Weights of a small transformer language model.
Size: 11 layers, width 384, MLP 1536 tanh GELU, vocabulary 32768.
Architecture: LayerNorm before each block, biases, tied embeddings.
Training: 350M tokens, 5335 steps.
Each number is 500 + 25 x the weight over the matrix's rms, rounded and kept within 0 to 999. Layers, rows and columns count from 0. Numbers have three digits each.

# layer 5 attention value, 384x384, rms 0.0834, rows 163-235, columns 0-95
545504483460481504450500542499503493501501492543482478520486528516493517497501510447523472558475511503529469524517552461528523539520497479474447511487509524495447508446511484466489536468469496479514481553520493547546544515538520538499538530515470429500494496517499500526482487518508471538
525481485528527437484462476513476480494512501480533495524517434476514513523487519463507499467512529496467518446535481525465490481489448543490490541523537474466515474513503454503511477505515472529481484531537508538496485519448504509508519470521493475485483504492550501493533470494435551542
470547561520520493481478517486459480492494488506495495512503508516491471507474493483475485525507465499516526518520534522464483550484484535463526527527472481488495478518508532468499474514471489522482501522550454450487527472490501522476519507464491500528493488507500499523511494469542464507
492544515510482534451510506460534454504511498513504534489474467473514521503471492477466448496489521479458464514494477535469495496484512470482513530531502514501542510519509479487507489482541506515477491499544545494497505540519448480500480539452504467526464467490466520565540530522484428500
499479489522490465469516434486507510504513512468494482477505490490525520476518463511538476537488480475524480524480492471455492540491459511483481512470510472497464530504494509482498460505506485519501473475494508499475490467466492547480493504502533558498499495488474542501465502498485479453
553513476504535528480447472518527471489492511487497470498470503501504484517519505530514519548505484475504526471538496485547420528560472441532459471501518541503533517512522493494492491525492520467546451486526524519510500496509508495509504491564530491492507520530479479542525499523476480547
489486506481481477533513485482527541504502441467450502493450494519555481497549455450524534538483527487504476519493465468542521521493488552522459511485544521526491486492468492473506504470496464490479485490513445499456537564512531518539513491480510544498512499537460571489508510508467487472
532473510510506524523503455530496497505507488497474514524465537494480487539503483499515481489503527509535533514491491484531492516485505499483549489531437454487529508512470506474499498521478522517512480490491504462454536511514504495490495497476482494522520475504516476518473481500511527476
514471460496510471433484520459496488470486543522523537512501496542513471502485491499483488534525490533525504463492497481509500486482466501506470439495462504461540498459504463478512497558479509474494503498526507496498461478534509505479523511500547468520520519543474507495499499488499523498
524538499486498477502545527444519485475459517542545534514514459511453529474533462486480466505509467520525472442484501497449501506531512527517491515502483531458497460476530456508505557470499563468532500494446496545460525518522489489536513522513474529507512504500510554481504492499494497482
517496483503495469497541475442515467480474554491522509492485465510492500485549486462493475565543454523485516463543525505488508482486547515481479480541483509503487570512457505492495523498521520519510531498513500476531490515463508490522530475506483541513524507552494507458513496522505544518
493505483497471550499493506529479524536508492476511499455481450473491507523486489506527507512487528530505524440444476493489490493516514477473502524444528542469500533517473489463468487478535515490508499514482459517472509479488470517453478461484503493527455489459526452538524506468546521560
500476479493526528535468459552507466463543522503507475481530508523489487482513467528518487496484470514498495523517503522513506517508457452483546475546493487488504495473557441492509521528500506470517547492506519484524507481483525522522458516464472483491520522498522507507517496500499510494
532511506499508460524512530495493493503558491477517482508508499492515550505506493491557497458516466543476588492443473520538460509474474573491552518490484475467551479505494495509476470505485480542518489451526504504512551554467472518521515487486480519494520485491486443460497502487470542464
507496528520505506522465506492471524513499490531480473516468491491505466449495454509481463493465511496496483491478501530546510473541494518509523490496539505509481493495500554495483539488465534487464505507489548539469511454486527460466499499497524487505522497486430540485530492534499457513
512515512508552532537473480502520478499505467514500507467501460512499492494497532533508460553513490453531519556473513478495512551502479488503503519490494494496514474500516477489464535509502519555477516450463506453499565448490485495492485483452469476473498547528518504486504539544467494501
466545468533474508460481523536485509509488502475518509472497482483478510507491455519514517549512471527526514499482534515496478513490496500466539507506518461498490542521484513498480490492478491494493529541461519455511488515527469472516481552538492501471530493504474509510486528489478487516
481515480475489505518493497491488519492457522476542521498471496546442533496480468459507491473513491541526486483492462526493494520524488518503532481470519417522488530505512532467550525509513518496455512473455532512490478514507499523517540495548484509505449511504500469506487528501463473472
514508479474492517474551475526473482479456523505478487499542539519467494514508504487521515517463474470499442515461446489491507528489473482488519486528509495483500589475453494545495467502518481477521489481523511491507533507491512539506475488436489469520516523473508508482463507483497526475
449500510509489464447527495510489495513514509503468495583499532506476508452540493508530485496534520511467502486477476476484527478492485514483513490462529486503515464485503543509497502525525488504481483485487487486509451519522492518505496472521489459516522495541522544479508513514521519478
518519494492543512478485481531510534462448476523509459493496473484542464536518503483501549485527516518507456559536471512480510501444499516478500499463484479461526486497543487521503518460513515470523483483497489475495487532481480501507468501466450481491481490491508515514490530511503514464
504496478469527501537491467580506494540485492450540462499482518473539517537523466535519478523495512502492495471502529502501494496494477537485458490464524455483453475489471529463513499495515503483431515514513502492511542492489480486463512494490478472470449498498487539461519506501532439505
503537528576498514498493547503526498564494540489445482495470533540495494550508495482511472492525531498562510488474465535481470514512469514457528551494509556528542511522454507515521449468503468465483527512494505530519515492454581472469472532532509516537495523517488485512520517527485472480
495511533554523467488486536540512508493518475490440559542521479527532494460520512549459472478516455464491482499519539470529491519513494550511526490519473528481521507486510513513514500487526502509559467500473514480550513472488488525522525519512461495509480503495456495502453491496526495506
480533521505495477508480515454505507511529447472533459516514451536511506450497515480530509494528499490506481473519446519534509425511499499531521548512520496515511505522504535526470517498495500488484519479533471498472489427541512500466506502504486503507515442455548518467489513436501486478
513512465471512506487473481501487506520522510509512491508500528514480490483431495502494498512505480521518505541445503465505518520477540541526478503514512537499467496503503498493467487491520478491517487539492511474500582476496514477444480518542492474464502545559484513517477503469513498531
500483534528508542523492501502536487510511540510515492472489490495461519483544535504474469498411516463476517489487516543510483517513498463505510499484499512465559456445485478544482458488509491501511477491511476508464505513504488467473488458554541464471526496487505447518491483488476491546
549488491497516500467500493473509499489502511473495525495462476510504519499519520511502502474509532481465502504512485485471475487487506489496525503481506499508526547511490474527541450456448499522505452490503519527506459476506448459529491527510481468495508500506496493500486500485488528518
509486533509485502504513509529501473477498527509495522506464463468526492494522519520480554523476496523527518478533502526515499517510518496493482500502470494483487495488508528493564537492463523480485517505541463487527492510538483500475465515525493492491524528525534466441490496493461532501
523506507480517526481484510536544501479485541460534507514488455527513514480512498493511493523468497511467506489484499514520477456550478559477545488527490467480488505510535537551491494470469542524542449509501523486466493492515497468512544489488476531508516505500518470484486555484489519504
540506473482512542473487562483479510512506517498506520497522491525517496511509484506489495515483486490483481511465524478503478490508482518493508489476496505514519491493461426438534459516511508493494464479539514481473483458537462524504526524481455508520486519524449485500499536523506491487
501483480501467474516494554510489465478500491500533524465519561480470529507451471483527530517531483530478522505527553497520515523471529529518493502496481503503498450463476543464503543500514452489503495524501518504479511540488453493492473522505494496506477478465507504523472468477533489491
493504488519522536481526475489497473530508521507492475474494496519478487494521501512516473502436443516497526518472500488465470511519534518545484494485540531470524511506460503532482491514464514496505501533551453516532504497511488538521540461530472503548521493482527501503545485519526516545
496522504483513505491482518525514472480466497479510492479493467524523518522480487462515482537504478473492472474507506533516511500515529499484507468482534491489474490513524518499483494488481485507504534476483504561489487472513539459505527529488488509514479499503473495481481528506550527476
510453511468510480515501484453529524483502480474461462495499501477492505463516507535457474476551503464477509494490473513474447486502484558533475473537504525544513435498538518507497507528528508500532528509499484509500507502515478484470491546546501501496530505486511568514493551506498482487
484499523501455511465553482491504511484449517488517440529526487505467523458483504529500491454549487491514476472516504514488519462510522462524512468485509512514505495506494494512521515513499534484511486502510480476494560409519499515509484507528509514485495520470503546504476510522519519493
506528463529511461506463483505504558469498507524502520457491445522512455447522498490470457479519504499474548531470499471515533543510482511455517496513542553505448490506543513472487496544497511465561491466469496530485490459494501490466495505518431526526523500486564482500515492499499508510
490482504452535491483494512530493518534489503527476512506481462484473540518477502501506490447538535501482493461518483519493479472504478500499454497524537522510483466509507527529470479550486517520464497517480520506488514515549507473535516489501470502494551511496530491528544479507497536481
519482483498511466532502499498482519492550563530535501526479493529497539536487478499475469529503501480511533515508492507496527509513450514469512493504502537523492506488502532531474497454454552482498531534546501482461491543455520466506517480504500486513505491513470499494492499476528469546
518482538511473502528513488500482553529460523515472529524486518512470495442498497451454494510563528493461488490472507506478481458493492522495493479495511469473519490440441482524512513483530560489523528517484509528511473500476457524515496481546565542486505448444490451510568520474515502513
493531484515503481491515535530486531512516520530486481527525499510530497451489517475497479477529459521531510498503507512520545502518543482526504485494511470508468478484458497464502467514535439476492486475504495565501509521493452490449482466482523500531533497481512495459544492500436502522
469505498498534490467491487461492517526485476492489477561513521521478525502478475509510486515481582504495582489492480530472479535534463493456503484479498471482466541441520562530491471506508468490491458554493517500472495491508463499492512498503529496514493485481460482540496495574552543499
480492483476470457535502477539481528490500487515528482527489518537504527482581473485478540436478452533479504507492484503530541471505450505536502509519500482511490530538471527465487509501498493526517549498474503465536508508501485494507470516490456482479485509460503487538491476491502516529
549502507431468562480475531523487475540523492480553441502485513502510476563465503467500510475525483502543546529520485535517488485534521501518521460522539461496521496499533490549488518481459491519492506484539536479529491503466513454465537495489494498446475533485504503492500506503517536522
476493496532477540480540536504474471509510488496441489467491487478496504544473568459494536519486526482493536482469514479494454491517503469506498422489477525500521481505492523521471492549502514530515498501555488506479461490499457516445503509491464459506513508513520489510533529518515511505
487486509482512493473515477533528496507523490521513476529481532516512504539521508536501485522519515497523453494516482551525478490507499546541513490505485514480462488472523466464540544497532501460534508482517492471497543494487519478502488463443460481550514518509475463513521507492540505488
543458470503537495487479498500542499498467509492525453492502536495455538509513487511503537507509493528509484534551505509530516512468451450473512449467507543506528473451462444451484505482478538525511498453530500484514511468469407516509485487513520464484487476511472539465491476456522472444
499524495508488517540539502521491526521506507478471453522525475489502505480515533526466465477516494491498513496506473464467486457541507442531459473489533494544519478510488456473488471473409459501518500472487514510501533484507491470503515508504507498483464474465507514522489508473472477478
502522463494525482498462517559517518488492524500561499495499491512539474471539506542466515475516482493514477461456501521521484483494453501455465493487554489506529486479514507507466514483459524486481490509492463524530487487497522525497511503507530504482527529469472481545418452477522485462
487495509506501508495464485429501539499490519476483477474490471499465528461511488539512502433477520510550495506487493488485534492494501492514540507523488472517454495452456486491494504519527488493473473495507476470494473513519510493515507497446517487485492521492501503532514501498463474498
489509522521472486502522486545468523511500508517473486518469478511510526485510501453474527495562471472484542498446529511465501473517447459503491463516488482503534466492515479499452489441504519491481506491481496548498504495533457532511480485497458527518521505525505512467472503497467509530
533524464523469469508513503478512477501469522515485515518553499491508533480518492544519517506523517470540519510474520521464515492506522504495520532490532441488502517564487469507450517514511484501467509474502497498548577494506497480506495464498481514463503456466458482522507488510502550492
523482523454448519464517539516467527503519504489486502501471532468524534542544473544499492512491498498493474462495485479480519470511483490488451528497492533463474521480509507531471527527523510439513478500537527528467509532484452496506476488492500524500525530486559503509506521524512497435
507478472561520483492481547447510531488515487458495485524486474507540487492477485483470532485499484506432489540445497542528511552489484506576513538569514449470504460536482510503506512491473488532498490508510491481467549517470472487503498530465494502509493525522511489535495490543503529488
501514498485534499510492466500482492489525463468516439506496475486530509491518482505494525497481529502495476506500513514496483514511524510461484504486497500504485455510542516449558488499503506472539470490506481517453501507523522535500502502491542475488477470528501517456520514499491492479
512488496501517546532529526452493485514511510499495471555557511532496520473528456514510493507527466425437527504539534502494529480519527521492457537505439505496507517460560493475544537485511489458480531462507504534468507484441510551498501523530494485490462445507524488507524487539494471503
498488544471492467493501528519527491523448529533501504466537573515475508450502492523492537503448480505494526457519479526474536490481509483469515520541513450504473488540467482499515501486486460513539504502479513496454489457520504470497559490502498565505502510486511476527485522497474505449
479515445500514474522529502482509524478539510437514458506475556489456553494504441509541508513545489481510496534481529531481418482540496499487485523525504493556480521518462450516470505518554509481483527471532498469494527488485519509489526484491514447478513484478448463527495488460521504495
471457482530480485509532513479482488490482528523528495495511481486508531472551488493510524507548520479496481433503540520485464492516468544505490520522462469459529541529478517493513503515503483482473504488454490471491563495518547458479508493499486478520567483486533506504506527428519513507
536488538520483448449510497483510497518436472479473518533515486523501471569537517534565539471519502461449489509498505464458463498478508455506478515499480520470491520510482492506463501492531481500480480460518466524512516469499466480515500504531486561520485496508516522491510495533504511496
489514481507517496521492515515499520488520479482477492515504509530539449535491520515496540502522518468502538527516513513523528549512493508509494453485504481543486547480510495461476500515489520504465497542492477526496497504483516536446535494497485512526531530451501503457475489488486478489
461424518497462540523475444540467538494552501471432499525516453502537491449483482517490513504475457471486494524534508499533507496491521479481509528521455480495516497489505470496507529509510560494492467528477451546526547510477490486481455486465508486499475498482517563503516518489482506531
484485521463506486468506483552504525515508466500546514498527520498507534503506449490482483474493530504516471500510489504478526508489540464502512492514514527512506544535488527521490537470452558528491499487565484511528503495559489483507461491490518491455496493508496517493505532513506517479
497498501504514484496495535532539549476524497513471502485501511503503480503489524522498478473484543500523477487533503497513485465476545465487478454492519510492500523491487466512505473543477462511492471482471488503524527475502542525462487486501493440459481484468509494514492490436475527479
521473517514522462494476501530489551501486472536467495456484538517517491490472479514506457511512518525502480517477459531554485452499502514569476464485493515505537541511474469460527507548508514478515506523498464431443499474431518516493546516500521471487501506509455481535541495434455533472
510506506518527520530464495521503510520501519508499527494496449522546502483481523477517505459491464484482514532483500543518432516445433456453519523470494487490558501528506490507486509475484516506498528522478529526499451515486503567538478496479491520511534500473487472527522472507476484457
550513489474511484485482512464502455499480477529510485471492511471513466478494476463462506470499508466470508521545484518554512509486547515518463481502462526479507498504471475516525490547491492470507510493488488507522513493507505541513520542500494531523531498504545538470502514501548521508
531470477461508487522490542509503503496507489509527561511471479480511503543509543498462536471467514543505516506512490509489483493474473503473499478520518529518506497503493475496515488517505520479506501478547512474485471476503506499500476531488514503515489516480469503485468453502539515460
493512499488457506515524491509493490532486501471509455443501467508491468492516489498530504503486557490573498497511476466546517506481534474573481512511501503536515506525468442506513502537471490474506467510532485545488507520503528527521463477507513501495485537480480514495507549512539483487
495534479517485495470481497526510470473485527524523522495516463448459466483460502532503508496483466521477490528498486492480543489509502508514494520477497478472505493546537549493486541494474509452473495510503469499521530519491492516493501492550497521514490494545549548518515487507529456484
456496533527507485480459495485488523544480513480510522432457508514521532486521486449472483517512547499536503483505560443490538540494467469481495494490534490504466507513500544495510490515541449484514499507487524504515486522510483506468528471500543488508531514533513529481524517569513463529
519475546495500521520507513483504478500495538496502536502559464542491509479538524510518501510497534544461530523463476501551466507498539491471471518499521483485536523541504493555499460476519497501500489475544452496522476508502509477445488459482541533457507499466507515474536472485543470513
545526494509490536521501530501473458509498505470474505501493502494506496467504524445473512517488482486487512511481553530513502524495519542529506475504548511476514476516482470460572522528501477495525522471444467484489490485515468503510466528501527516526527496521458510521508500518468509481
# layer 5 attention output (transposed), 384x384, rms 0.0771, rows 163-234, columns 0-95
506515536461499501528482461506491483505512486509494508488498452489463515470532476498529524484485525494457548517487498531528506469454495516503507468479486514483557509514518474543520485499519508482482490530458488493453426468511501498529519491521509508505510503493517480489535553490471493488
434530505501485530476553510489497473475469511470460503462500528528448501506526535535483459514486465477518511537495546509502507500508546494532560480471466507515492500526503515523470486488490535509523495490430530539469510522460464531515454543482457494554538456504464569510522508488537483534
524475530522468483487539500489540516500489523497506480492515554462490521465561471510534525534551490524537508503470500473499474528467505466504490459477553507483476527489512477494512494520463515543543509471529541503526446513505493527521508518496483497513471512492518506468507492497517504514
485529548520526501533541490539451526488484493491472492502489512562462459502524523513516513507555473537526497464511484432553533497508498508517497494475492476451490492532509524514500478520499455507536480520511470469497470510487474551547503464492492524491499515540455517520509534525517481472
534493470501522526493552548469465486485501471522509525535513531481535505497516458511500511494519529488478517455518533502506529516464503507516512520510485490502506508479525510532500544492477473531507492493515533486463466503508495483533510512519491493492520518459521491517511494467481497524
462519523457521454532536498526505505504515487520543516452497498469495494514502480509491455484469509503469522529485490498489539476435496518457501536543530459537493487542478482487495466456517518500465515526488489502459518513544501491516455472484443499520478504481537480482491502478528471532
506534534542551533480460505459518441515522521517490509503540474495485519503445492465489435497488474529487516547532504493474484504481509481460541479544467515498495522506502512523502520491523485485518463495534518490538484488491472510444500481501484409493532455493562507523547507501481531534
476496456469553494539551520482490453487509466492520466487533497515525496490499527470487509496493478489485501489535492505500476510494488501522451494499532532483489529486525509488526472481508480503500507469476485467498456513547541477501477467535491473502434503492466506521509484489528505517
470530539502498484539508507554488479538519452461499491458545503499494519506479533490513484430481500529542503518519519461455494524493512494495471519532519496530498449516497492534510499474498501504520499534452503504501534497470521480547523514492481496523503494470489479464498487503517522518
436512507536468522526517470547493479500525503525460467460485533503563499477481515473502486506496511515538513521516517498533520504468479493474482491488501499517488505481512462450492426537493496476507471475529489535482492454509502507483522460532517487493499471513506510462466436499497484497
483465487496481532518458500489513501521481453503490498496513499506476510509471528512530499474491509482511462507513536483514531588540480473461482480505481485489492491470518517492507480516505508460514492515513472505487534494520520515480494476499487515505519506456527502500525486446498459515
520496499507521508529522516497542510471465489509494487482514498479507468513505475477503457453495468491547490491572482523513529532484496544521531500477489447519494499487517503479499487504489495514492517488503489524519516541530524470482511534485469455491500509489459514529504476555473498461
486486495498487476505504523471466503538508533471472523507517505502489488488467517504458436500496502507493488479445536503473491463520517519465482451484459516547489474474492526471465457488522472490507454501476537499505498466520524484483517476528492487490514462488527447542467508527515543467
458467464453502528481540500532499506455489460510502494488492525529470497488465525492444492524486549535478496509510499513479500510532505475504472471506503533496473510485500511495480507497483480505481533533493523495510479476521498469465519495494510530517470522505486489496478457527482474508
487494468478464506476514483523541508551506502433488535508479511502524470507542505494503512484524500533512483500521527536481499486510521475513537529515530497485507493504487459488493512532499527500519478498502467468507521499517531514527480514497459504494536456503568491505510504481485514494
481528472437504487536528512518522526545486489497517484498519503505510540462475479482493493480489514522448476468511485508485499485496530480524507503489519522482470512489525512522530519480527500502489473529515510510471528465473500531504528513483493546522471488515448527509493512490530512511
471521523506516499513498503491503492506497514528469483533503518513554468499476513494492490485506486443539497496531476504455507518505480530505451508478466515522482494482500518506508473520500491500493489504466469492481495445468530523484532456475522524508520541477541488488464512542542521481
484493491546497472480493519486491484495531484455444493471512505466510440477546514517522512471487470522508494482523503473528490524503478469550511557481493520474492497508518480482440511516490495483510541514494496503512524518460535467482528480519502466459477519507481561524485501479482519529
504493482490539518544470533492501467527462471528504505509526435469464462537445496484525465480479473519474532485477475506569533509516531495494508518414534523489509475465541490470462462480517507565474551494488491491534506504476532531522535450485520500506489530460513476511508510480541464538
504506473454494478522490495439544470495515466548449483498543507502497493504478476503488543520473480525504456528496531519499495518486501512520456518538454532485525490510494458439500469511455508545544499532505501512535533479465536485503495496553524492495514492518511508469511511503456536519
503465512494417524541458487454473473501542538533463522498502520536502479477460495511511464487442472504496524480461500490513511466511477468515483502529517536505481501541502537510492510478496494496519507497525491467547544474502461502507503510516542499503541525462493521522507506512512484524
484505548452510533454515517479524513487449517521491515489527499498502481518487527484482532450505476474502498472498537508485524485484484467530522480569513494469543472477462456523512500487521504469518519529518527523508474473498519513519494523504502517528519495483498437499475480489476583484
511503462456489525504483510520452468489496483473536505524505503477497457459494488482468499501504510520466536460540502492543482522527498532533528450493505471453527526490519464497446480458480524520508522514516483485481480531550459518547486431486523521506494529519512524519481516445509480501
473491506480490514497501498510528460548511566524532457469512526533513550493499497454503559509464548507487493460466495469505476504568513463499512506505516491529488516501493489490481487494501510530447498494501492506489440519509482499534523480492466489508511455462542511479559540507469480513
469496498488503509513477494542485476508505473521438510487493528545504500543525461453466492481546523484490491526520501500519501516506495503460462503505451543437475505476485489481524519517491535458469485517456488518537542547513514518498478496509528495512517508523481511470530481488499484492
470538480494475502473534515541489467501475509515532478505484478514492520498497474491477502469448472520482474483506497473511444491480499509509484508446502476492512545491490499486475506453524501515494528443498519519521448508459515525496521504467481548514497521434537498512497543536468474438
493532452492475559534532499529509493482530467482505505499492505514526476486497490489522500510534536496510546525487488503493507486533493495494494503505503447477504509503518497512470480478510519487463502459529515522440504507493522497478540495500449500498488518525508545479455520520499468471
445506509475471491478459522508513504468499491492518463513499553457496538486467520467556471509499493542527550531461514490488510512532475500538511512490507501531511484499487522473486531527508538499495495512518525488509502535499547509504474495524485459494520468496440515523513480532457488555
505547495482504510535466517485541514516537527548522501521475509484497482500494479517480464485505526512512489510472468488518482501489488518492468492493509503567466513536491515533469503498534520520500481517487538512502510498491507464486501494500480493503499492499491507519517487524538481511
472476498482494525458499487471476488546492464524508539474466496506494505539504510492484503454503448505527459530505506520503513493476506494471481501505461516492512492503442485497467535563527499504461545493488484498519498491503473491510499492479535518525504474552520529544498518534478489490
497532503487519480489499472504516512529502511516548454484516523483512493496463525448534522502495519510460522492504493492539471491498518495467502488491487494473469499501532572509474525491470546512547443539508494432537476514523535477494499494474510492483513501504557532482491496514499491497
500495547513498520508485462500478477505498496494493494491530478511480511512532494501507480485495491479471539508503467493483526463495489505484514471499500473490477485523499480465549536529495522499501499546490519458482470464509524499500480499491507494456498494550486482496511482520532498488
491504471495471489455480492499525530500488474503484471470503507480506510515482497483503468486551543477498513534494457509527511481520425479467537524512516486516518539488536469507529503501532467501536500494530525524474510433548496504463516508467529469481495467486519483515441502513480472475
463517487522490485510505526543502498544512467526463510523496439531483497476544490530504464451495504478486517545497499484478504496479513493512475555493476475518462538501523463522482470458504495461501493491524520487488503509554473515503469475510541487513527485509554525486467490506489479512
470513494506490498543516495501517450490515491516528497512520500496532524519508491452498555481492560552491476517516477476503518501453483480523499545457519503520542553572489476526489492495487490461491529478506498465477508565477535533510477504480531496529505527476531499462511456534482488499
510476464533498485514484494523500487489516475464471515493494467458526459505487502518539494492450506488495524503477477494531482497485506512463488488503483482451477498523501495482493513478478501474458497521498518491481485528499509493499498478505497515443488556478496504463487516502496507489
480469476495482501459551485497481479540521468492495541541482508535489493509515518474489457471508504492495484473500492531479501500496509550518485511465462484495511545470475483510580544500541492519486492489493460504487509520493499526482485472515509488474539492509505519490510510471526458532
523464525523427516494475474502518468468485498447505466492489509531550515503505495497500495499462473466531489494516506514502489517530534504522544508475498530537534476470525476524513501481520494536488491482539493554489482466473507476509453530505486472505511459507443533489493521457502492525
436474529503475505497506504487516518527466498491498533490542505472538495505515523471528531493524547541490501520492501503502514478469476462494461499436522480499519490510516475537492504543550474487476525451496534515489530481522484519468516523499521473501513519496475489539506518475483525501
517554481488466497508550517475531448514502508501513500497529515487488507503534515521513519480471487499507514510505505522504504532498504474473501497539489551498467474494488485515516479513545493510483490491532460454502508523502511516503556490454524497513524525524531492462449514544507519473
505461501519530509509521514510513494508519490494466480502493486514442466517526523502502486539490503497452503503501487492479478517499432497473486494469521489464509520474513543541499518498518561535465511502471512486504486457477520487529523494518505502510534499467514537498462504477541485514
519477527469492511515451521511490483538493493523509537445481458494532532490487535513520525488481461521485499522527501499560491472479500494522497536521464531472494550522517448511486471532487502544501478479496469475517491484490494517517479493501439459501517506493530524497450537440494514518
521481485522509517492488522479502533467530558478513541469504497493566461538499485515490490548488504474502488522500512501473493498506510460528497470464461513454484486467493472525504487512536504449493482499500496522484492498501564491502505505538502503479549520523503507485482507534466537508
492516526513533471501488526482465554508487529483506529475539464517474474444480527507498503524493505474516482496499481469454494498494436511538500518453493556526483494500467472485506532475519532485464519501519470551502517510500447500540472473514478503488506528546445488556518442530474459506
509548498493485461526446510470533513485468456491540501530550469534462500488477471483469450531497501528514529490532532507511497514508500486476508515518528493518442510514509506484495481482500488519487542543495490518450512500528468525520498493491470494461465495441473489514489482520483473507
477493486481452519488503479497531476469511512477540467503469511497490482473504492508503519490497497502478515549497498449513503517484493514470505522502525529494535538507500504474462473489465473532475524505481534510522476501513464530481474471502545511558514497518523515518523506495466480531
534483473507498514491481495475483470544555511491499518477549467527472488518463526486499456494502502485515504481530514464435532474489519503563467527521555498534532485512519524501486509487500473492498472574472537529483478526503531464489493497522492506528509472507478501489481524560516494518
509478485472474520508464514483511485512484495544518514483532480508512500475487458503533512546492521512509491498494476514474537509491521517494495492495465496516510488515512489495516483507486510528507493526502494455507479506517472545489485500491481485532493521521527484458516463491494533532
493493504517455492509495487526529532535519484477501500472527538459474511505500501460508500515545502524532509496520508527498501490532521490508495516507525499469511529518505463507525497465509468495527497466518548495502495493542499471491515495517500535517496475538474525457475522511528489494
485468475526489498477510527501491494476556495537494482520527532505512464495482495508492475492524530472490503503480523481506492517537494525513503510481530536509469490538505490520463503500488520484525474465503508528518495533480508489514515505510479520468484488470483490450540478489517511495
484524493534507503461513525496509514495524458495462504448510515472501458481451479542521498540466462530482526522539477534496461503509516507480522555508538537524513523513497471483538471489513515456486535481503494529458477484453516459515480484498529517475480487491488532509513449484484529496
489517499512524516487531492536489493499541518454498507464460445510479514517495529498491487500492486526473539505483451469482530518543510522470503473506492503455527499449530544512509503511486506485548496534479501496477446465482519519512494489480505481477473509537546516473533472482528476513
494464500484488511507534516502485504490481497496501530506499502488519463496483497512489532499506457501513502505502499491493498519531478546510530502488516493490508487509532477498506508453478529536492514504496471515520519513458534531500511474547489486520483485487481500517471488473484487493
463530499493517509488505466553505524471464508490484505527498490493486513506511537517514478500542491519491509514545477463471491462553481456490494482499493511506502487467489470503540520524507517527523509462498508532524493510511502513511497504495502502464470510487464466511502509517485478495
502541512535469494499533537513524478477474500540504540514491546525502498534481480497462466481520484549471565534496480490437475515487491506503497477504495516505485522501428509547478471474478477515504502466500487463513504545532494481476503545505493488534490508505516512531475475530496491480
490479546490513540513499470489502502511480462489481539491500504478516513516500555500535513484472493541517475482491508478477503438487520534535489481487531531484475472537467531534550453470479494515515472540483442470500502496471454518491503505496549512489535500479489502499532527516497478504
526493487539537514536487500528498491529492488470500516502480447459517493533507510534506510499556490501533511506517487505501480501511521532522474508496504486514517516493473495537514507525544520499476513500514529490532469519509492516491496491532515499524485504481482508490500497469495518558
522474509512503475466448507486497495483506523497483508505524445517488452499513514526494508471459499508493503501499501494503508532463500468513520498497480551509531471510559530526530466502481458477482520524466465515511527491528451542517497488536457576519493517506571510495453515478490506542
468525491489496483498459482486493466504499505493534484484519521509530477547481490513430434507505482445493562521474499530509535537509497483491507458505512503529536473467465495484510468496524531541498497476516472507505440513513473541531503488531502523457474491509510516495491475496527494501
528532486494493534525523478512490542492537457507497506505525461516526537543508446506488486538505494509516516493513514520535532485542489528504489466535486493514515469532482501483521493509510534502556480571468528516437485526483495511487461457500520445462512507473486473507526516514481475493
520473503482489453501521519486530487526471521482510485499491526480482528510494465502513514529498524523531512494500469491498469487469506519475494535530511488465485519466479486484494498460497459525544529475529484484488485503499439509471504520466486525493487474503497540531468512481505460514
512544508484558474530534514483513439512472511523473528488485530487517495549513523529503472501471499532492499457479507478501525501482480513490462507483506479487465541529486482490514509483483459489481474509526516469533478519481513505511541539515437504480506494468509443498515475511515476483
493502517503490496507499522519471506521477510501504487513493497495497460488501520477459520489507480503493508527484506503492455494545516503508510501478506500494524467481537548476497549495484450529505501499470495513484504503456535495484528486503468503503511500474535498485518516533515517522
510495535496499469491512464512459483561511472514534544487527497492471523491527516450519515519511485507496523524479436487471519524550528514545502497477494517500454485509528527474481499455505537528479490482516491520536488545512521513470496497500469528535539517474519474472476534509489499542
518512517499468463509509442527503465446483511452491513531518476530482521514466508472477496515519506509509501493514514485519522524464440456503513476500493504500467481458503528495441452502469505504472504483488516543485465556496525541519490521486491531538500518484498496537470519499494533516
509498516507461496511515508550502541502494503483499524500505527493530480508470502541505474507493505525511494476517554482490516502525495519570528488499478493489490503549485538485478502529560448521524467504537518501491576530534464481438483473546493517516478493504512505481471502469542504540
486449482517500542528521481499523529501505494512468526489469472520504507502479505489542478514504503485508497485509517504486482465449505498446531506484511499514474497500560487510466469517515512515506495482516487532514496555502507505478504477530508497508526505484481488514483478466503497469
494489488514507501490498531514510544527477522471509491470490542475475574507473486478542477519522497517521556473521488499473518488516501474555540513496514509513514487500530497510530498448532488481477479501476474500465526478502514494484499535528475497498502487516512507462473508479482466500
482516516500505531482432500495516501510513496547524486524480530467459515481499516492466483482518495489464480473510495527491460526511517527456486477485538492448513484494575524520493487458483452514519537511471491477491503504504446517492493505478516450493482494508471481503499449501517501492
500490506465503513522494478485520499527477468495517476517490503529470499472525467497517497507478513521490495484493489480516472502504484476494525494483515502496529495471471505499496495514492544516535478483504521515500519460500518484504526500522480517516480501462487449465504526495526476503
514529486503526513508568531503518487460498469493478528520500499493469480499455522533520498492499451549479489500478494540519496502510511473479471476496471481446522517528540503549490563493500568458469543522487475484495473488473533526534523498468450492524488463488484488515492498450522573521
477521473536521470494531489517538500485517483480492523502464537468519538500514464526502462460494439450503428508498511526475557516482516527536523521544523471499483460499507517512516531523503487476511520512508482527515487499505521532542504509490453482561507466512461496489471501488502477470